config = dict(
    n_head=4,
    head_dim=128,
    vocab_size=8192,
    activation='swiglu',
    norm_place='pre',
    init_std_o=0.0,
    beta2=0.99,
    weight_decay=0.26,
    batch_tokens=[65536, 131072, 262144, 524288],
)
Each number is 500 + 40 x the weight over its row's rms, rounded and kept within 0 to 999. Layers, rows and columns count from 0. Numbers have three digits each. The size before them is the row's rms in percent of the matrix's.

# layer 10 MLP up, 1024x512, rms 0.0443, rows 110-160, columns 0-127
101:544482514552363541460537566473494487503528483482514532510431497607474457516440523436544513504506472493453499443537494579445497506532526524582434462530494517461494521511443496523508560476525459471477484532496568460438544408505578511520532499535533522520561471554514521514481535541492434467527440458478510458528506533513521478520501457555509488471540402556465421468524557481531484423453
096:521515530421521498474495506487589556504468502479506512437466475548538503482505526490520450469465497546430445418509476495564548434501565466531500517522495550451575491560492489495451466502546524501538529463521548441461518503493536475466492507508516461556482521473527479463513489565545486464447471508454552532542492470496459522516497531382569462515497508538535444469473479495508513529535
094:515482438600598578590508516487492523516557465557484505577473497508462469545469487514555479551554507421552486549469505598452538596508493545453463519511544507554493504472416511535518428514464422479498511479471520485551476516453464498477544531473529514519509552534544523491490454557499487463500562512498514492493483508551502478466509447542574514500432447564436475497468437568482493471477
105:501522514471502541405530502541440507542489497560516514507498570530560573522485451535553528442578514554496508430509503613505565491530420501486442502531469497506464551538505519487503514512419455541462493524523479480505515498515605497452518528533579542508502515521515376465468537504456551550514500478466489474519518501534414477517488496520554519493490425579524587530517456494470498552495
088:501487517482589508455518539538491520497538497518510435439514511501565520493578556541589431482565528465486481453540531503520538484506505448515570504511509517511439472451423499538396492527478476470503535535563457557541555527473439542500557443448612497505584479497555481533451543468521490478438487540519459478486541490489513482552404504539503551496546522451539545483466515509493539511561
101:508470505527519467491560558500419513499532410544432511368550521540529483446517483518566476484583569513491529460499587546456522440501526464516366531470442406452455487515528414520508480506505515518461597498528498482466500530530475455540528560506459436539540456543516510454475500559470421497511499466437508452568581463515497451508497489506518496535479492462446482560474482475471461464447
093:491496480484474485469500479494515516453476495468428474553512530448511464571485517451516536514513448454484558541488503441491498522457530482500515564564513442427459524544537477509477489490512555540467474546562460561567448464443452438448496497517390466481502518535516442488564464510562506497493481514520500469491483466543489460523424484416539501453564494553499518518430479408493486466511
099:495475515453469478520524540499536495512538526592491479448503451528512386452423450391557489505434489519532434488440464458508497478462432509388544449537494550522469533443499528478527477490472532501465460513538546479443502466570528514517525509506493578478535475573473611524548506462413511494476508453561489507516520512521438511522493476452538458453507484522487402573434468483486470562453
095:522565515503505463520462457498495484421502425470537457485537524450486526534557441490494546547457480453451436520449470564483505619474478495453468491518470443487491472445512513576582555509532432560511488476481509553539574485496499457539507513456449518543475445585504406517541447488495467595449454475440472513461514469522468543498484547494496440516464529494473403560578448526491542470450
102:439567526557454424475517574489527524549558456492423585568419517466577524530448518499522454419473493498452486479493546504551521496430493518505546513547506554526472545496499465542535561514498569483486486556520515492459407496462507436474554510472515439550498448520522475485465515521549451537486503519507515477438477495528455510514556493455486434496516465538508468508563534403470502532545
103:570470502523419491560517474466523499524493413489445436522544464492475503533477501481492504472512425533483477501481486537529481437540503522463515486626478517512542500480477512588553504485520499533534489458551489509556473456469538463513507567507481475468492485475537517503447509486486533596555490510479464532459500509512468551529531529517520489629422423443502532546528461500490490488578
091:501536541501542466519542487521484507502480482437480557468473552522464447546465511503470442484479508478495503472517516463502579507529502503514534462549526506465446520484467520503546506559502514525523556478408500551512446454452529562540551452470536473532481493481439394446435500533468472576509546552529508528496522454538410422466470494519442491461452511510483564478454538519520454510513
100:491532525511469508507541516515466476468522517501499496514404435478498488522535422515477511480546461568479464525478487473524556500530561475460479486447467524452549520506515542526519532430480519397507463505424517483480493474503514482521570585472528447519511498468472581519540459504532487387531552508524556505470650535444413514467480554473605460452536476494491513495477509499483531542517
103:530536485531555531466666503517590477457493492510510482559514530525507483497470536537490467467518488524508478545473463437543545442522482459528492529487515500486498513515573541546520492496550494564493441511534524556487492506532484501423478494455393487575427517453510513547500495462482501431510502514464477484423468580430552527477500551533443541494419493557465500531521521494461514543552
091:488449496417523548576462538491459467580577510488549501462499511497509432462481453468412499451507456483529547528439479448480530520502484478504418442484481466498514417473506532516510492500513432440496432547497460495431445502518450515517440508503580525483520458508545539499531453582498536546458546459519519426465513492592548483569538483527554455557471478448446504430515398496468463463470
106:527516477539489448544443488505518573491457530443539517512466555501496527515516557509455483436530398499520478472508459515470514495544492518554484492447459496506473486543517491511565525528536530492542506560447565407520517488506528515577557499571532477515506494469512474486485527522539485532512512426442449488482479442556434502493505463515479476495479543550521441411558477503473489572491
117:474510471580476507537533457546526529521520465474558505538461562470469499515451506442529587483513444444494420498457546498520461497530493478536544574536534529450470439560403499419511505504455486473442492584407472484500463519444484485466494425412519481493539460559552563468457480503501470572522494466501525494506506462532532506500422511458506529467470471517398478526548495497497467515574
100:506473544485441554531442439539493472447510441497512464527490463461479532524475588609499614558506477517604498441514420488502548479565505551465444498546478504553491517534405495552514464564534444466508504565508488416566506484467486430519541454576514544493524470562525490524547507497461493504478462432401474510509512476465554522514456481470509451492541520478546534579490505488477445514559
094:508500521516501479503462503472543477503434467485500495488509476561483500438485490469507490500552500472491496480460504486541440451448504609470539495544471457524452581488526555498437502508470529456530519521454521503548532498457499526450522573483508564504505536454476604472408507497429462398527436536545551538472527465491481513522495478493421498442533548487485487470484509582458537506563
097:522505474529506525539498482498506463486514396551546521420531484446462447499525582515588538497443467581446520477482500531500497508564551526483537540599541463458497514542524523483535479491490486505422518591515392491518530518509493575466534464508544483598489529475514525478502453516538531492423485510504494535527526541548540548472539454577468521539552516583537469583526472486474491496508
101:536520566468489530447527530501513424494477464496492513483556485515459481504462565507453502554509444521522500462424485469521511530522440495472499530533550536528498606556503564435490428523474582545510433518512485524476435539515511469490470503450493488450460515489536481436478534513441456474434478522455544496489486499435443561435454525457504487496430467486535487450521555432523516558473
103:510468571450519478503452450502501501465546587517501449564545473461482499507531473437500474567483501492505543527487458524473511480428479515478441520494487441492568538553542482480446570512509547515516547450460471476510528457482386475528525498610573419493479502494525401504522519505515470513491565586457484552550530421492492486440499544496475548456557411515556463507543427541474485478448
100:448440562426578444439556589502550444575507545453473469519530493491490497540494466461563532476549518472527534521538423512513523419503454520433491509548534428451507554483588543452472484478537545461530475441473509521421603549495497445523520599472506523523471504457509550492481427497551537452503548506597494473459561492506541496492514499487505491523483517530477510462493447538522499491512
096:465463494593557538359533534493512472481530492459472487503406480509488541557531475457424502562567490511507462478467477586575435519446454471558547517464486510537495497466518457458476504473445460527535543476484505537512512526534521505496454406462467412532552506492428526529454537469471511449516397522457519539584465473487504544458545552534530513526425572525472478486490495513481513449454
105:559437482489472511580467458560512402492482557515466433492426528508494514515541504472552523501535530470560513473533578538473520424567373488509434511479490408432448480513555469494548512501441506518427480496504465537442497512467410507475460468520501499493464524569481478508496620470535626526484488580550427592485451520508537543509473442541518497512540443540507455482520510427549473431490
102:543489479543493485516528537478531516494527551466499508533491456488546491497541518439440551504566527479488501501554460538451469562544470483504440497507507501458509457522489497393462533498471501537530461449511496555494517521511496480459469449540513495485470553482533601505520550528511379497442488541428541496483449461499528490599496465461544550487520524549493486538486508526544461518517
096:471515511504506543503456589476450491526502484484556450506421468458527518436476497472448462556512555527479543462515490429474538487474554519510512522582582457543483510499506532519487517554433457522514519470457495521548527474544498476479413477450547555516457483530420441436451531449494455506445433535517483504553529575540520480501519540520488540522475451492561537435504518519526457480569
105:492493475466500500533414470509503540538552502555516558491535500499486550435536538421475444525478519464427459459530550478505508417488524450543567526454456495521540493516497523483468539506488573524451505421519496494493501479468420505557527523504522512448529465456450526477467516528469498489471495515499570527434436474464434506567504435460463569445547498541500508503532506509424532422559
102:525503482446508479451572450445526514488494464494488570496491548470474461528437531507465522529515472520556499509494527511508555567527524537452536529465525551500515512455564525504428486538523522495480452541488457502470526489484455519491517565478412489479511522543517489479461553442534481465480454538495513514422443514458562571510428520531473518494499539493455583497473548535517590495564
092:399534509488454491455458543463450460520576532553463512420546466591485489591543550528562486503490510537505447497543533555554478467502484506488476494452421515480507483533547537553514458487576566441480572534471477488487513482442627499514458467586495489434519407483494461536483502430501413488504493521446515508503506584621493411503519514525439469525550444515555488513523522493434505554535
109:481493478469466518421512527524513459461447490472511477475521561542464516504468541494522500488547469517549439436490539477513502432548445462539484514524460518394539398487497526570462598485407550490488469443497502471477462534430475484406479492440512545438504396473543516502523494466505360521453479469502535540482511482468508600451466530488563456438495452551455458558519492552526602450517
097:442478519572496515494506424536496578460514494535539475530568521479447504466525477505470496525425495496511518462457486479496527522491552506525570511523530452519557546471539488539492554506507510512481479405492494541507519462541423472516497508511494489582482537489477440490499452516488412499506522516540518444495502539505501491500564538418515518472497524425473557407496479564465536572521
115:499486504480518530446510485566435575460507436528481528469556528521528509561455478489538492483450493531541580491517477539518487525484482490439530521520405560529467487406494520510513473503503400518470529511450525545486513460525499506504549498512438485463512540510485551466496534504423450478545530554524521484552538519491497501445561473504506492527474372413506479471431497507536506511510
100:507525393580508518575458471526481540501552543558536537499438439489466506484467423529543455553462487508500507477496522507524563489450574453460440477532475476495490524503509458536480540516542451523494505463491483520526518492542593515409607515527532423516470455449472568519503612493436513626467407527513498525500495506512448530472550524537506514431500520595459414454477538516525453489448
089:524424500434485561529441477519521515505388546464450451486480454485582458483432500581532493498494535528547486496543448547479504510493497534509525483471456426537516502404494476476578543508568458513547539433572464502602515514475511482509535478498571539520529488501534516502494534492571459425557441543493573500518454486563573506496487485477531462461495564419531546515549495467548518435581
103:506525502483507443507513455459501489567525504527531472492432502502495552558557518478548433510482452558555502463445479433514515543531481511564499595464532577487450550534475457494525480514459528572526499487479479572522497504512520463545540477476472543487483487557495488455494490455510492576460489480513436516490467494490492492560469535521494517404471407451537480456509532485469588466570
096:424534492447539435516559572490593493539479477503511497522437372435583526482612563527581559464565507481457495505492493466508511515556503565448425501446514461420482504474512530537471411473526504513483461560562467554488562533530500543506456498557485510566594479480494469536505517474486453494441536512577505507502479530514507475485545527464471513477579477441542522448503485452495458400581
099:514456479513533470493529539477471557548516459497449432493463442471555493458535386489527538572531502503499513483469547456466485563479527537500487448508546484477492511373485525520496507494482544416535475494509580419520480527484518489522563491556535501460462471510515506494459508552466525473491485586537451491535499469483532563551566446473519454551498528495518545500515462553512536505511
108:465518521470502527540484505493561478453472438512517510506505529487489425544458493514507517470498464483474463500432517463457533487492549525544488500490522514566569468548557535545496434518477536457520507480562497473447494481531530486513451554523526525513502447539443511474540522460551434571558439484535539560478473576562520471627404546507482472531543495497519512481536486504476520435482
106:469521535446474529522489498486517499468483517486455545428483532473518510512439560477508573457527457573482485535486454460484555553517479530498469501545459560525468513531471539537504496454525452486594478501542531445564537499488478461499456550508458595488509500500502475528575445550498461551470467510497465506541492492518504492469522494519458434510521506496580488514529531491531464524529
103:522435521509430515575492555460502548469503478558508485506527462477463506488477564472577473530514576524500497528518516545505493497602494428516496418522507526484503435461478491523464499520481506489489551469513519495429517417499495498519399479527514567398468533466483469486500526469499495486498455539522502531566431517563553552529474461501477507509459519494560436479452511530490512565537
103:488443408614593487465495408550537518527512492502458491473541503527495547505518497513497492559529556528471526477428486480605417477528480513585504573509391454526508471445513550583491500518512461567513534583438470618492466542498455523483456425424523501507485495516459502488455530563542437512547449565575505487440513502494519485487478547466511491540486563481555545426559478492547561503480
098:556485485460503502480498482517458492488489550568582442572520517528545489473522493511561484445533430514503457520511497435476447440462510493506485478492476464486546544457550491554482505487527479482429509485525605542510512502538441461554416503427559509593523468503557482477575430581586495505488531485511526446468535528493470478522483539446500444510516524510506487496485489487519443550556
097:534506511488547483504556494471516494490501484505490475515490455558548454547524475578584525499546511511532506521593500510499552562497515498527463511525538475470503542494464500445543576521499451444580562447560532483506541477544509533449563529511450545625477482540514518474505504511538499541506476492499476539575432479572485544573431497538554492495524466498480529460567547477511511482456
097:521456516479497490469528485482512499599505573507550467509456498603442446542430567496545515529553521429500430525479520505606483526497477475498502500475500511500533444495448447558500462502567494461441534552485466448500447473479479474512534533560553501455460533522460575575504516492457542447537506474501492535526549504609529522567516547501490483552480473409508527508471488445479491445469
109:516430542476531481496485521449501492573566524510515534469441505470477502492582482527588489458537508467533507555488536494478502507493514530543479548537492444509460511470424502437505452506500473433404431540566467488573539395530539453499500519534447470549511561452524509545518502455512460526521557559420480506492543472576512461578494508477512535568454474503571581505534463446578536514505
100:472517533472489524554531533492468523464547454524488522525489552497506433423507476435598512457470514502536541479461536501462517458545528511518479557556450488502453419443539516519467524473444508485540491495505448468480505478470503571534516515449474525534431535510532446490456500501490503505481408442488475530518519488432525524481492506578542485550537484535519529494504554464511466457501
097:433543447569507522485535500518505468600578471470495434492529511547577514539559527464426466534535463494451414514490489470463494516611490478647521545509476549522508466485512482475501520514513516497513465496468526479514435464490467476474494469528502499523544421484502479545489506511481508423486485549543580473513444436460535529518463466522437507574515441517522498520480543466517561497538
096:470477472488557506435541527491536538495501442503522499551522534477535517461512471414522425474480577519521405502522506509511515472548487482506489533501484494509470570416508470548538477495535558477500490509556452498550500467450484487520545493537569516519519515457496448565586519514491480452513446499490529504485560523412540521462596446547474499543461410483433522577513515494551448447492
091:532495512499485441524496513465569474519475532466480582480535494517547537498499420583502535482529427512483493587486504512470431519494521527480453509483432482495605558503568559460544530460522533452536459463506513501495505559513563498477519523514413499497423471503522520429492467540597559511495574549412485492470552479522533508501526618422566519446540485534562483516491488498499561554490
107:451423453427509549474503436557564429450469527537477471536482455476522489450615527521538524470532482519422472465436530524465585544484521510506447452521472471565507516522459529580509510482489577472499504507531556522512488470577430489503466466496493509487522449499526505443477453499526513477472546545502573472451491525528514494531543516569496490486599497569539562482531512479487498536497